From a checkpoint of a small transformer trained on Wikipedia: 2 heads of 32, a variant of Adam for these matrices.
Each number is 128 + 32 x the weight over its row's rms, rounded and kept within 0 to 255. Layers, rows and columns count from 0. The size above them is the row's rms in percent of the matrix's.

# layer 4 attention query, 64x64, rms 0.115, rows 0-31, columns 0-63
size [ 80  92  96  87  96 106  97  73  84 103 114  84  83 122 108  89  95  91  89  90  88 105 113  82 116  82  90  97  92 101 101  88]
[[144 117 131 103 111 108 190 113 139 162 171 156 113 127 199 160 143  82 143  80  83 135 167 106  74 124  93 107 156 112 163 177 146 133 145 129 112 128  98 135 146  88 112  94  81 159 157 109 113 146 101  79  92 137  97  77 155 141 169 144 149 183 211 130]
 [170 191 130 141 146 107 164 203 121 150 142 114 156 114 121 120 108 107 116 184 150 111 108 128  98 144 127 135 101 156 105  92  79 131 192 103 156 111 126 193 138 135  92 180  95 108  91 107 138 109 124 179 133 153 102 151 102  66  40 118 159  99 115 158]
 [ 95  44 135 192 141 124 129 147 119  88 155 155 149  78 149 126 136  97 145 136  85 165  98 122  96 105 114  98 139 153 135 126 132 132 109 119 105 161 145 159 183 176 133 147 160 148 137 163  97 137  74 166 154  75  82 107  91 155 166 199 166 172 144 171]
 [131  78 117 116 143 126  78  74 155 116  80 147 146  80 123 130  97 115 150 128 131 130 117 145 166 176 120 104 109 152 100 121 138  89 117 101 184 102  91 123  90 114 154 122 106  77 144 149 116  92 165 154 196 137 199 119  18  84 121  99 124 110 139 116]
 [106 107 166  90 138 148 162 106 119 118 186 157 107 169  69 132 164 173 120 135 138 130 111 124  92 199 161 219 163 126 127 122 175 150 120 151 146 111  95 143  97 127 136 141 136 164 156 123 154 160 127 171 161  79 138 141 140 170 119  76  51 104 151 164]
 [ 37  78 153 107 120 115 108 197  31  68 144 145 146  83 133  90 125 128 100 150 126 125 106 127 148  79 106 152 122 128  92 128 139 145 143 138 121 170 108 138 154 132 118 112  91 161 136 154 131 133  91 179  96  66 124  99 109 148  88 124 102 105  77 157]
 [129 151 151  84 125 144  88 156 112  39  90 128  70 123 104 136 111 145  61  92 167  86 118 160 123 176 131 186 151 128 137 148 122 118 134 105 141 154 151 155  87 136 131 142 104 108 145 150 178  98 184 123 157 133 170 138 122  92  68 108  48  96 142 121]
 [ 90  84 167 142 192 118  80 212  76  95 158 141 115 124 111 132 123 148 164 158 135 168  86 131 111  85  86 112 132 117 124 208  93 126 113 132 144 113 108 114  78 182 114 158 162 107 109 147 148 128 108 177 110 130 119 113 173 104 155 113 128 175 189 115]
 [112  51  80 129 127 123 121  80 192 132 132 134 145  61 150 143 104 103 127  78  62 119 151 172 117 152 148 180 138 128 154  94 146 141 121  91 134  78 144 161 177 114 108 101 139  54 152 139 123 143 153  88 176 118 122 140 132 168 146 189 159 140 158 142]
 [127 147 192  64 122 121 122 181  95 110 133 138  66 171  98 125 152 153  71 101 160  69 114 123 119 161 104 156 131 118 128  94 167 132  62 120 124 139 140 167  73 105 138 197 138 102 124 148 171 103 125 143 120 129 119 115 150 132 103  80  46  89 118 133]
 [148 124 163 127 153 130 122  36 185 187  54 153 119 146 129 178 114  99 102 109 111 121 116  81 113 128 162 130  76 162 169 129 128 151 173 125 144  91 177  87  88  68 147 107 104 125 162 145 159 142 155 108  65 113 155 109 112 108 130 144 114 147 114  84]
 [111 118 162  86 137 145 121 203 124  90  87 131  82 193 112 173 126 116  87 111 134 134 130 109 115 115 123 159 144 148 143  99 128 157  83 101 118  99 144  85  90  95 138 161 182 155 141 206 141 132 149 170  66  97  97 184 146 118 159  99  83 104 160  90]
 [104 104 151 115 119 136  44 196  65  48  91 126 109 103 148  93 101 152  65 105 139  92  88 172 155 131 104 126 107 129 151 132 103 183 153 123 144 161 120 139 137 144 113 128  95  88 149 176 127 140 176 158  90 105 101 147  79  92  95 159 138 135 116 122]
 [165 127 122 102 131 128 116 178 101 130 125 124 109 185 149 165 100  87 122 131 215  84 101 115 139 131 119 141 109 100 163 153 123 141  92  83 171 100 145  93  44 111 148 188 159 119 120 167 137 106 203  98  95 156 105 171 147 108 161  91  91 126 148 111]
 [123 150 109  99 158 114 139 154  42 152 115 120 118 152 168 116 155 121 140 157  72 116 192  97 127 115 100 156  92 118 135  45  97 171 119  92  73  97 124 142 103 104 147 156 124 108 129 113 148 154 108  97  81 142  98  82 207 110 158 111 113  96 103 175]
 [157 130 124 119 104 139 194 180 150 146  93  96 128 200 153 159 144 102 132 118 103 118 153  91 107 110  93 124 173 120 108 153 144 135 107 119  75  81 167 155 113  88 140 160 163 215 149 114 137  84  66 137  95  95  79 114 169 140 177 148 127  83 139 144]
 [120 148  97  93 169 105 123 120  93  73 157  98 136 131 170  82 121 108 145 152 151 122 134 144 127 221  95 149 110  87 110 124 139 120 138 103 106 127  56 116 173 121 148  90 140 150 134  86  89 197 128 153 173 114 169  82 112 121 135  81 151  62 134 178]
 [ 91  81  78 149  78 122  85  90 108 109 179 130 108 165  77 129 108 185 160 112 117 122 123 188 129 117 109 163 153 119 111  89  84 117 118 104  98 116 125  80 130 202 148 164 148  61 107 129 131  84 153  88 162 183 116 163  95 135 146  98 128 159 151 143]
 [ 77 116 120 178 111 173  56 142 155 118  94 132  62 170 122 120 159 109 130 137 150 199 161 151 158 124 153 137  94 129 143 125 122 156 118 103 157 132 167  93 158 165 115 148 164 104 158 157 121 131 166 174  87 138 148 173  86 108 112 107 142 101 216  85]
 [141 152 140 149 161  93 126 139  91 109  90 133 107 123 107  97 148  95  84 143 157 170  92 114 140  90 110 130 186 144 122 129 136 138 116 149 184 156 197 167 110  82 130 129 119 136  84 177 177  99 127 123 116 164 162 199 184 110 118 123  98 127 119  30]
 [133 124 172 122 161 182 215 138 127 122  83 119 128 110 137 128  98  78  80 111  69 148 129  90 148  94 125 118 141 163 139 141 111 155  81 111  95 143 220 167 105  79 135 115 103 165 122 143 118 138 121  80 100 121 107 143 193  79 173 154  99 144 116 126]
 [137 115  86 132 148 106 147 118 140 131 149 118 130 165 174 156 115 162 112 161 101 105 147 144 158  77  88 121 123  83 136  78 114  87  66  71 125  64 134 146  81 142 156 140 164 197 118 159 161  83 122  77 100 139  81 151 169  87 189 125 113 154 114 168]
 [123 108 152 141 170 127 194 171 140 155 125 104  91 171 151 178 110  59 133 153 165 113  65  80 137  86  94  94 128 137 152 141 115 131 111 166 143 118 211  84 111  56 128 130 153 145 139 182 138 145 141 115  89 120 112 154 142 150 145 104 119 163 153  75]
 [ 93 121 154  48  64  83 168 140 139 143 114  80  72 106 115 118 128 110 120 124 144 146 145  36 154 156 156 133 211 154 154 162 110 118 112 140 136 152 178 122 119  83 187  85 139 139 158 128 102 145 102 102 166 122  91 118 117 139 102 153 112 153 104 104]
 [116 102  96 124 107 175 103  80 149  99 159 127  87  98 114 179 125 116 130 141 115 112 187 151 151 110  98 198 118  81  93  48 141  98  72  51  99 138 104 106 128 153 148 141 130  93 133 131 122 101 136 135 143 132 145 142  95  99 179 158 106 193 127 182]
 [ 89 144  98  75 109 119  89 154  78 113 146 128 185 184 159  95 161  92 106 115 135 139 145 155 224 133 147 170 122 110 141 118 113  96  85  92  60 152  68 107 143 176 136 101  91 118 114  82 130  89 142 124 137 160 138 112  96 113 156 123 134 132  95 177]
 [ 69 124 112 154 142 174  96  91 126 116  99 154 141 126 120  92 135 159 112 150 129 111 127 135 200 129 152 137 125 121 104 101 171 132 127 131  63 102 111  89 185 173 122  58 152 121 152 161 123 158  82 202 146  81 141  91  75 189 134  77 155 133 147 126]
 [111 138 166 183 191 133 148 120 188 181 105 118 129  96 152 110 116 188 120 123  57 135 175  63 133  99  94  80 132 124  89  98 108 125 141 150  83 145 146 131 155 120 124 132 114 149 142 113 180 128  82 166  71  83 146 119 155 112 132 147 119  84  69 157]
 [119 136 123 174 149 109 103 145 161  51 110 146 115 166 116 173 145  74 111  86 112 198 147 108 100 149 164 165 131 123 133 151 127 120  90 101  48  69 159  97 144 153  89 160 170 126 153 132 116  88  99 131 132 136 168 186 119 164 154 154 163 158 170 118]
 [159 160 115 106  79 136  75 118 209 143 139 113 147 136 108 107  91 130 140 122 189 103 106  98  94 193 143 161 172 117 131 117  82 137 169 156 164 209 159 125 144 147 162 134  78 128 115  96 129 139 119 175 154 173 136  83  69 115 102 118 153  94 108 123]
 [136 115 149 128 133 136 125 103 138 143 161 148 134  83 134  51 119  94 165 162 129 112 104 134 106 131 167 128 134 108  89 222  96 119 164 179 189 184 124 192 140 156 123  90  87 175 152 132  90 181 167 107 152 106 168 156 138 126 104 114 128  78 100 115]
 [110  67 148 153 104 111 197 145 221 191 132 142 108 170 190 171 136 161 135 117  87 109 137 123 110 113  73  75 141 106  98 138 112 126 125 102 168 129 191 114  97  90 145 145 154 158 123 124 126  88 107 108 146  98  86 142 170 148 183 140 125 144 129 132]]
# layer 4 attention key, 64x64, rms 0.115, rows 0-31, columns 0-63
size [101  79 106  76  89 107  91  85  94  98 111  82  97 105 120  85 106  95  93  90  83 105  99  86 121  87  88  95  90  95  88  87]
[[135 150 145 193 112 114 144  46 162 178 130 125 110 160 151 126 146 174 109 143 103 152 113 110  71 105  82 106 148 140 120 116  52 143  99  60  73 149 156 126 112 149 140 146 137 106  98 105 155 147  90  67 127 108  95  78  82 141 137 145 145 163 137 176]
 [118 141 107 102 163 104 144 193 108 133 143 123 114 143 121 136 167 108 121 164 131  97 133  96 130 187 172 187 109  71 108 108 147 128  71  78  91  36 138 139 153 124 102  83 116 174 103 106 122 113 121 121 143  96 162  85  94 179 125  90  94 129 194 136]
 [122 126 124 103 155  87 149 147 110  49 114 167 111 145 131 120 159 163  99  94  86 115  98  66 102 112  92 148 152 121  95  70 148  90 113  60  86 122 116  85 157 126  95 111 156 135 115 130 114 157  90 154 129  89 127  65 136 161 137 192 142 131 206 122]
 [ 57 121 117 145 132  91 123  92 101 138 124 190 143 101 144 140 179  92 106 125  85 168 150 114 142 180 153 110 112 140  70 109 154 108  47 110 119  63 151 100 153  49 137 143 113 132 171 148  75 152 151  82 158 130  96 129 133 128 118 135 128 143 184 126]
 [210 160 148 146 139 133 142 156 135 144 114 104 175 166 181 144 112 134 142 160 139 148 181 101 117 134 129 107  82 128 115  70  95 162 177 164 166 138 135 147  87 119 133 164 174 107 122  56 106 152  79 100 100 113 121 209  74 160 142 100 125 150 120 110]
 [135 134 125 135 151  76 100 151  98 108  95 167 129 107  94 127 144 136 142 181  90 170 223 142  85 120 126 155  99  77 127 127 191 147  99  59 142 121 149  94 156 138 150 111 194  92 124 136  78 162 133 163 163 120 174 128 170 149 148 131  94 146 161  97]
 [161 125 123 131 126 121 102 114 141 113 147 139 123 165 106 130  57 155 134 125 149 104 142 167 145  58 125 109 115 155 176 111 108 140 115 191 206 113 158 177 107 133 155 169 107  79  97 150  99 135 171  96  66 127 169 157 130  96 109  64  72 147  83 107]
 [ 91  86 116 103 121 127 105 141  81  98 124 124  70 126  81 154 156 127 102 101 125 128 164 126 148 147 155 178 158 132 177 118 168 105  35 140 114 129 196 123 124  75 191 118 164 106 182 140 118 103 129 146 131 121 159 111 194 114 106 169  86 118 130 173]
 [154 101 101 141 140 157 162  87 130 169 175 124 171 143 136 107  93  95 144 140 116 140  84 121 165  93 124 139  99  57 101 139  82 155 193 156 103 179 118 146 150 154 107  92 116 120 128 124 101 158 140 150 140 207 135  96 110 102 159 131 232 162 138 149]
 [149 115 119 141 131  96  75 161 104 122  97  80  92 137 121  98  88 166 114 121 118 101 149 126 156  84 116 115 121 126 149 129 132 169 103 122 100 135 183 152  72 103 149 180 128  86  88  97 112  87 163 109  52 116 138 187 146 112 154  60  68 107  70  92]
 [159 148 159 135 103 125 120 135 176 166 160 106 111 132 131 102  77  76 126 111 152 159 121  98 107  84 141 116 170 142 102 115 100 125 173 158 141 143 171 210 130 152 170 125 153 174  62  84 130 145 136 108 133 189 104 175  55 102 107  92 156 120  94  90]
 [103 138 150  90 149 141  95 165  90  79 147 148 103 125  85 121 138 145  98 134 106 122 166 115 141  92 150 207 105 169 120 141 126 152  75 137 144 103 168 123  82  79 138 166 113 105 148 171 158 136 117 150  45 102 138 139 165 149 131  64  59  79  96 140]
 [121  37 170 169 120 164  96 126 133 151 135 123  98 144 140 143  74 145 122 126 145 113 159 142 168  77 145 125 125 124 135 131  73 101 110 148 193 114 161 215 125 130 143 202 119 142 166 135 151 106 183 119 150 177 126 133 109  75 105 104 108  90 109 163]
 [163 177 141 123 105 116 113 193 117  97 115 114 150 153  83 131 114  88  59 138 154  63 126 130 104 118 173 110 122 139 164 117 106 164 121 137 137 157 143 115  96 116 136 196 126  98  99  94 165 137 135 122  45 120  82 155 187 139  90  84  60 120 112 107]
 [148 131 170  72 135 102 124 183 139  99  69  60 126 151 135 141 126 155 103  77 169 106  75 124 153 169 116 127 107 151 131 189 167 113  81 125  96 129 162 152 152  85 158 137 142 111 130 124 119  56 161 130 167 102 146 133  45 135 114 104 103  96 101  96]
 [143 121 138  65 145 158 193  80 137  57  77 133  94 107 105 161 183 140 173 121 110 161 113 120 111 195 139 151 180 143 122 167 153 127 120 102  73  94 132 128 150 113 104 114 135 117 106 109 108 162 120 130 100 110 172  93 104 178 157  74 126  64 140 101]
 [153  98 156 147 132 170 129 128 157 107 142 110 136 133 160 126 127 129 156 106 127 175 165 146  64 133 160 117 125  93  76 201 103  67  93  92 150 147 131 154 180 122 116 175 109 198 165 102 143  95 127 118 171 168  95 117  66  87 186 116 152  86 140 135]
 [180 124 129 146 128 110 145 144  98 111 148 104 169 131 138 133 154 138 146 160 142  95 119 140 190 112  93 135  99  90 207  51 137 176  80 132 142 139  76 121 159 111 123 118 149 127  71 141  98 124 145  87 141 170 140 176 111  51 131 151 121 208 107 108]
 [125 160 120 169 115 144 137 168 133 123 126 147 149 113 130  66 121  71  91 168 130  99 132 152 187 117 105 153 108 136 196 119  46 163 147 125 112 155 179 121 154  91 133 115 143 157 133 192 142  84 124  76 107 152 105 160 178  45 112 149 115 130 103 117]
 [ 71 148 127 177 133 111  84 171 105 118 139 143 108 152  81  91 147 114  79  79 134  75 137 100 111 107 144 141 106 197 132 105 134 166 120 186 109 162 168  87  98 114 117 115 168  84 148 139 152 126 131 122 120 138 159 133 184 153  53 187 131 149  94  83]
 [150 133 144  95 140 123 119 100 104  68  79 110  99 133  84 130  91 132 148  73 121 143 103 111  83 142 163 172 152 168 135 181 165  74 104 181 111  78 125 111  85 110 115 101 108 111 163 127 105 132 111 200 102 106 158  82 149 207 109 103 149 100 160 154]
 [135 195  68  88 131 123 116 130 139 112  81 106 121 111  69 174 146 183 134 150 128 136 105 130 100 161 165  79 118 151 126 155 142 153 123 184  90  96 124 101 108  93  85 103 126  70  64 138  93 153 138 171 117  90 148  94  79 187 131 103 143 140 151  84]
 [ 78 166 107 141 128  82 131 164  97  80 108 132  73 147  74 132 175 110  72 174 133  90 131 118  83 110 143 135 179 165 143 131 141 128 139 124  86 144 153  59  93 127  95  93 142 118 128 135 153 100  89 152  56  97 104 128 192 188 150 145 124 104 149 138]
 [128 117 182  69  84  96 104  91 120 114 136 134  75 166  65 134 135 118 173 101 101 153 120 116 117 130 129 113 198 138  52 154 143 105  39 153 138 127 133 108  89 133 103 128  97 142 143 105  71 163  94 132  90 115 125 120 131 175 192 149 126 139 111 162]
 [114 164  57 154 138 117 148 131 111 161 136 100 170 102  93 113 109 154 134  64 122 130 105 159 169 110  39 117  99 103 150 117 113 126 144 178 103 106  65 115 131 105 154 115 158 119 110 174  41  56 112 109 154 122 107 127 147 107 126  84 134 155 136  85]
 [204 135 132  68 142 128 125  97 115 132 139 129 123 142  80 127 104 140 168  90 155 106 101 178 145 131 126 115 139 150 184 127  83 105  64 128 200 122 107 130 162 162 118 170 109 149  94  61 118 149 157 114  99 146 152 117  44  91  91  85 127  93 115 108]
 [132  95 124 182 144 128  62 164 107 120 119 125 125 136 144 114 162 159 104 196 111 108 163 161 177  90  67 140 119  98 149 102  99 122 120  51 165 141 152 184 145 132 135 164 118 170 156 172 125  96 116  89 108 159 130 114 104  32 148 104 103 120 110 149]
 [133  96 157 127 123 151 133 120 134  97 103 140  84 119 166 156 118 172 135  95 117 165 152 120  96 206 133 188 151 148 149 112 138 107 144 146 101 111 108 181 168 130 181 146  79 143 144 173 107 115 117 176 161 125 138  67  50 165 170  51 144 108 107 140]
 [133 143 164 159 165 169 192 193  80 155 139 131 117 180 143 101 177 114 129 109  99 113 162 133 156  89  44 112  98 123 157 116  64 138 112  83 104 133 146 146  72  99 138 107 141 145 132 140 156  99 113 122 163 172 104 133 134  49 121 124 133 112 169  93]
 [121 105 170  67 118 171 141 126 148  83 194 165 122 115 103  90 123 143 170  76 145 184 129  98 111 149 149 138 195  96 138  72  97 124 123 125 198 171  91 128 146 192 123 171  98 140 113 100 119 162 140 116 139 160  81 188 139 134 138 114 135 164 114 123]
 [ 60 102 118 147  98 124  97  95 140 156 100 186 170 161 123  93  72  96 117 140 143 193 130  62 118 141 169 158  68 120 152 107 118  84 142  98 143 155  87  98 150 177 125 135 145 167 158 118 126 133 162 122 167 172 132 127 114  91 106 121 159 157 161 197]
 [154 124  93  70  99 125 137  68 124 116  85 118  86  83 127 172 147 157 139 129  95 144 143 103  74 174 108 115 217 146 142 135 150 151 168 143  97 118 151  55 111 114 122 106 150 106 125 114 119 158 119 150 121  69 114  73  84 194 174 111 125 160 146 137]]
# layer 4 attention value, 64x64, rms 0.0966, rows 0-20, columns 0-63
size [100  86  78  96 107  90  92  86  89  90  90 111  95  86  98  98  92 109  96 102  90]
[[208 174  92 137  57 119 144 163 140 141 134 101 119 117 162 156 146 156 170 161 139 149 111 179 108 109 111 161 147  64 171  93  84 119 123 101 144 138 185 165 123 193 177 154 152 134 167 120 153 103 143 119 176 120 117 152  95  70 122 120 125 127  83 145]
 [131 124 139  99  78 167 109  82 140 106 111  80 113 134 111 171 196 184 156  82 158 149  91 156 154 137 117 134 135 143 136  90 185 144 105 114 133 115 163 201 128 126 159 121  96 112 156 117 105 129 179 106 190 180 122  87 129  59 183 109 155 118 151 127]
 [109 153 103 126 115 122 136  93 138 205 136  76 164 100 102 157 127 187 117 128 121 132 166 150 105 118 123 207 113 122 103  89 118 143 187 162 119 102 117 149  99  70 189 169  95 150 116 132 118  96 105 150 159 141  60 160 127 158 174 126 118 135  95  61]
 [104 102 125 133 127 115 149 108 135 143 172  97 150 186 145 114  85  57 103 141 171 140 172 118 155  54 121 118 145 144 135  95  28 139 113 149 151 168 124 103 124 125 104 205  94 178 135  99 193 108 140 110  88 157 106 139 155 102 159 103 115 134 129 113]
 [130 101 125 123  90 189 121 124 120 161 167  86 173 140 189 163 126 213 132 187 174 158 126 165 136  67 145 108 101 150 122 138  65 136 110 184 134 120 147 122  92 161 164 142 104  88 115 155 129  75 133 130 127 136 140 149 139 120 174  56 119 156 108 131]
 [143 195  78  85 120  79 115 150  93  84 115  99 125  71 127 124 165 162 136 166  96 148 108 159  98 107  85 164 171  59 141 100 167 119 115 161  88 111 181 134 151 104 182  65 135 159 141 161 140 118 183 143 119 176 130 106 126 146 175 119 129 111 120 125]
 [110  81 156 134  76 156 165 176  64 159 138  69 102 117 144 149 136  80 125  91  83 174  90 188  98  60 173 122 166 103 116 156 150 114 139 114 163 148 129 197 142 111 135 136 132 145 133 146 147 114 124  59 163 156 102 146 100  90 115 102 111 101 117 118]
 [111 121 151  92 110 123 111 151  95 158  84 100 131 121 144 107 136 129  95 113 138  70 209 117  79 103 147 162 112 165 122 120 124 135 212 114  85 141 166 106 136  92 168  91 157 148 133 147 183 185 101 115 126 117 139 168 121 146 120 202 121 115 209 141]
 [170 125 130 104  96  94 128 131  94 100 152 164 111 143 146 153 104 140 134 164 110  86 131 137 174 109  40  95 132 100 145 110  69 132 115 124 113 158 143 128  84 196  55 105 121 136 128  87 104 100 100  70 143 148  77 206 159 115 151 126 151 138  86 104]
 [132  76 132 104 164 179 146 136 157 151 114  87  79  94 175 109 142  86 119 129  92 114 137 112 154 113 104 121  97 111 117 159 153 127 118  96 129 140 160 203 132 148 136 151 103  98 161 116 132 167 123  77 143 139 224 203 147 180 185 162 117 136  92 141]
 [122 114 100 136 101 110 138 119  97 135 128  89 113  52  94 163 117 154 131 103  97 139 163 199 149 195 150 105 182 131  98 155 152  59 116 128 107  86 103 118 183 133 149  94 120 185 116  96 157 113 105 111 172  82 139  80  89 190 124 146 150 107 109 115]
 [170 135 152 162 114 154  82 129 160 137 147  55 123 152 127 180  97 177 164 122 178  81 137 131 172  75 163  90 148  82 146 121 118 160 123  87 138  97 128 124  96 149 153 190 138 131 144  52 122 142 137  32 125 152 128 128 144 138 128 141 104 163 157 129]
 [ 91 145 111  97 190 106 158  96 108 152 117 121 149 138 130 109 172 117 105 103 124 135 149 108 134 166  78 162  94 150 107 137 153  81  67 137  61 157 113 149 156 120 173 111 128  95 134 100  72  81  92 183 206  60  94 105 115 153 170 145 141 122 129 136]
 [ 90 104 119 107 163 110 121 131 146 144  92 156 141 150 176 168 145  96  89 150 128 126 111  89 164 104 106 178 122  67 140 146 191  82 143  83 152 121  85 142 118 119 118 161 146  93 123 136 139 159 138 153 207 148 118  65 142 143 117 105 132 130 223 187]
 [171 122 180 159 136 104 101 169 146 129 131 171 114 198 166 132 138 121 155 142 216  90 104  92 114 164 104 130  73 104 157 166 118 125 117  78 179 140 108 123 135 113 119 163 129 142 113 142 149 130 100  76 109 166 179 159 121  39  83 107 136 138 119 133]
 [ 73 161  92 107 178 128 110  96  56 108 115  94 148  70  96 104 134 149 151 115  70 103 103 115 165 202  62 110 135 132 156 113 171 130 119 184  87 158 131 145 119 114 140  89 108  90 125 128  83 102 134  99 148  80  85 103 120 138 114 170 144 131 135  82]
 [175 124 123 104 103  34 120 147 188 100 176 110 143 114 112 163 126 164 135 131 209 155 159 152 107 104 140 134  84 133 103 164 158 107  90  92 137 110 103 107 155 125 105 118 133 166 122 115 167 101 105 152 140 164  96 121 113 169 131  44  69 117  92 118]
 [133 113 162 153  80 130 119 174 139 155 134  96 109  99 181 126 111 112 116 184 175 160 105 140 143  63 115 169 112  40 140 117 118 156 139 100 128 162 140 145 132  98 147 170 112 122 125 137 120  83 163  49 113 157 133 155 122  60 174  64 102 150 135 104]
 [104  97  85 129 153  89 112 119 113 114 121 183 114  71  89  85 188 155 140 108  90  82 105 131 114 240  95 141 157 141  95 134 126 127 111 127  39 122 121 111 142 150 120 126 154 161 107 140  96  92 147 160 136 125 111  75 142 126  81 137 119 107  84  98]
 [188 162 146 129 111 154  86 115 131 140 182  86 172  69 136 189 120 141 123 137 172 143  86 151 124 132 137 161 149  38 164 112 118 140 109 124 154 152  89 164 126 101 130 134  78 124 169  88  95 129 182  64  85 180 141 109 150 121 146 146 104 154 115 104]
 [150 189 154  89 126 151 138  81 161 136 173 153 142 206  93 144  99 161 129 150 163 105 152 157 110 133 178  66 132 132 155 118  73 152  91 131 126 108 135 129 118 188 141 126 134 114 161  55  86 122  98 111 148 180 112 115 128  65 191 140 104 146 119 133]]
# layer 4 attention output (transposed), 64x64, rms 0.0853, rows 0-19, columns 0-63
size [ 95 105  81  89 104 103  99 107  82 101  81 103  90  97  94 102 103  83  88  99]
[[170 130 211 148 147 115 142 139  85 131 122 154 150 115 137 138 112  89 136  82 106 127 118 137 103 138 154 121 194 123  51 168 119  92 158 136 128 149 156  96  61 139 160 122  85 148 111 192 173 159 166 125  84  56  83 118 125 106 117 116  91 158 149 114]
 [178 163 173 121 119 116 143  81  85 114 111 150 175  93 104  86 102  55 147 113 173 134  73 118 121 121  92  96 140  87 106 128 122 127 172 145 116 127 220 117 130 136 154 139 101  63 119 176 110 167 137 105 141 176  99 153 102  99  78 116  89 132 103 115]
 [132 126 199 133 189  98 157 160 143 166  73 116 122  90 149 134  76 155 136 172  84 161 162 151 131  89 167 161 167 158  80 155 115 189 118 165 149  79 131 151 172 101 146 107 137 135  87  79 130 161 148 104 139 173 119 147 154 132  93 161  96 108 117  83]
 [ 83  93 177  91 158 157 126 117 120 131 106  91 116 161 143 140 103 137  98 155  97 147 144 117 157  61 118 106 119 135  76 100  88 126 154 107 121 100 117 174  16  55 122 192 121 185 140 162 136 140 134 105  93 135 146 147 161 113 148 101 108 143 144 161]
 [145 113 192 103 188 165 150 112  88 131 116 105 130 133 129  91 107 102 145  81 115 145 163 109 119  70 127 148 125 161   0 113 137 130 139 154 125 125 203 132  84 118 139 142 152 135 124 156 144 155 147 112 113 129 167 152 147 111 117 132 112 143 141 127]
 [180 139 174 106 121  91 144 137  90 137 137 185 168  96  94 135 176  80 132 107 126 160  83 165  79 159 127 156 157 126 146 175 152 105 104 119 140 146 126 157 166 144 170  94  93 128 128  92 172 122 151 180 153  76  70 179 103 154  92 125 132  71 118  81]
 [ 87 128 160 113 137 124 187 130 105 114 142 145 157 123 165 144  39 151 120  95 145 101  81 196  96  72  87 119 164 135 100 122 125 111 115 108 139 131 136  73  90 125 148 178 124 158  45 132 117 118 141  58 139 134 124 148  81 112 144 119  78 145 135  82]
 [113 115 126  82 110 110  83 146 141 114  19 111 106 125 119 158 152 147 119 151  91 116 178 140 154 144  84 132 149 110 195  80 161 110 151 110  98 162  86 156 215 132 135 108  97 154 126  94  93 127 146 142 178  82 122 101 115 109 144 132 105 156  77 112]
 [ 95 114 199 126 164 175 146  86 134 150 127 128 140 124 109 195  79 102 111  85  83  63 187  83  77 117 152 108 134 103 150 136 115 156 125 117 170 182 100 113  76 130 123 160  65 144 106 144 127 122  87 154  67 105 154  87 154 125 149 113 131 132 147 128]
 [130  90 170 120 105 158 160 175 163 117 143 128 159  70 169 159  89 147 141 201 158  56 156 127 101 161 120 120  65  98  88 124 120  75 131 128 145 139 127 132 120 169 163 101  95  87  95 101 211 126  99 105 154 152 158 128 127 108 158 109  87 146 102 125]
 [125 161  68 158 102  83  89 130 151 132 151 174 157  91 121 111 138 149 117 149 136 157 129 174 139 153 154 131 123 123 246 162 110 136 102 127 141 137  80  72 238 132 135 119 122 124 136 115 126 111 134 135 157 160 144 180 133 152 120 112 173 142 125  89]
 [113 123 203 133 130 146  97 143  92 133  89 120 119 127 136  84  75 117  84 115 136  92 162  92 123  63 154 113 152 140  92 123 113 107 174 153 121 123 171 119  36 104 140 134 123 139  82 154 181 155 100 121  72  94 185  72 133 147  99 118 109 140  77 125]
 [144 115  91 140 143 126 129 101 180 147 129 119 164  97 109 160 165 170 152 162 150 140 125 148 139 178 128 139 107 126 240 139 116 162 121 160  99 160  37 122 225 163 131 106 105  85 150  91 105 114 133 128 150 173 133 150  99 144 105 131 114 144 148 123]
 [119  83 108 142  96 121  75  79 141 126 120  92 136 111 168 148 155  99 147 155 144 104  36 126 137 149  82 165 122 123 101 111 125 146 135 162  99 110  97 134 130 132 113 128  97  66  69 143  86 141 128 153 155 140 154 117  10 167 181 119 136 125 113 146]
 [ 95 123 138 142 127 113 138 127 151 123 136  64  81 155 156 119 107 101 111  98 138 100 108 103 114 109 128  93 154 113  28  92 155 114 174 112 114 131 174 141   3 152  93 125 131 153 121 190 104 174 106 118  88 141 120 123 136 125 130 166  99 157 151 149]
 [136 154  94 142 152 111 170 106 126 122 141 141 140 100  91 138 134 122 146 165 160 134 137 117  87 168 123 144  99 131 246 147 127 122 106 165 153 160  90 134 231 150 120 125 132 105 143  55 110 103  87 150 152 151  97 104 114 146  83 119 145  67 139  97]
 [107 133 145 138 102  88 121 137 179 170 173  99 166 127 136 117 119 127  92  67  97 179 115 124 105  76 157 128 184 114  71 165 131 184 110 103 118  74 109 102  97 137 138  45 128 116 130 162 104 130 157 148  98 115 175 180 147 182 112 133 160 167 148 103]
 [127 101 213 100 145 149 189 123 127 119 128  83 112 136 142 122  85 105 116 105 134 105 119 118  71  79 109 123 163 131   4 103 131 118 157 123 127 110 162 143  39  93 141 142 118 154  61 145 138 143 128 105 102 118 124 135 114 117 134 122  75 127 135 129]
 [174 129  66 171 104 108 145 139 127 141 130 143 115 125 133 101 145 144 130 137 140 149 120 135 110 233 136 129 105 139 229 146 135 167 106 100 155 163  91 106 224 142 105 108 107 118 161 118 109 119 139 173 152 139  74 169 156 130 103 113 162  89 122 118]
 [130 143 207 139 123 134 155 132 124 133 130 130 148 114 130 101  95  71 115 159 159 137 145 101  70  79 152 102 171 163  39 147 110  96 124 141 131 104 204 130  53  96 145 150  94 149  77 137 171 169  84 138 112 117 128 115 124 167 126 133  79 111 116 101]]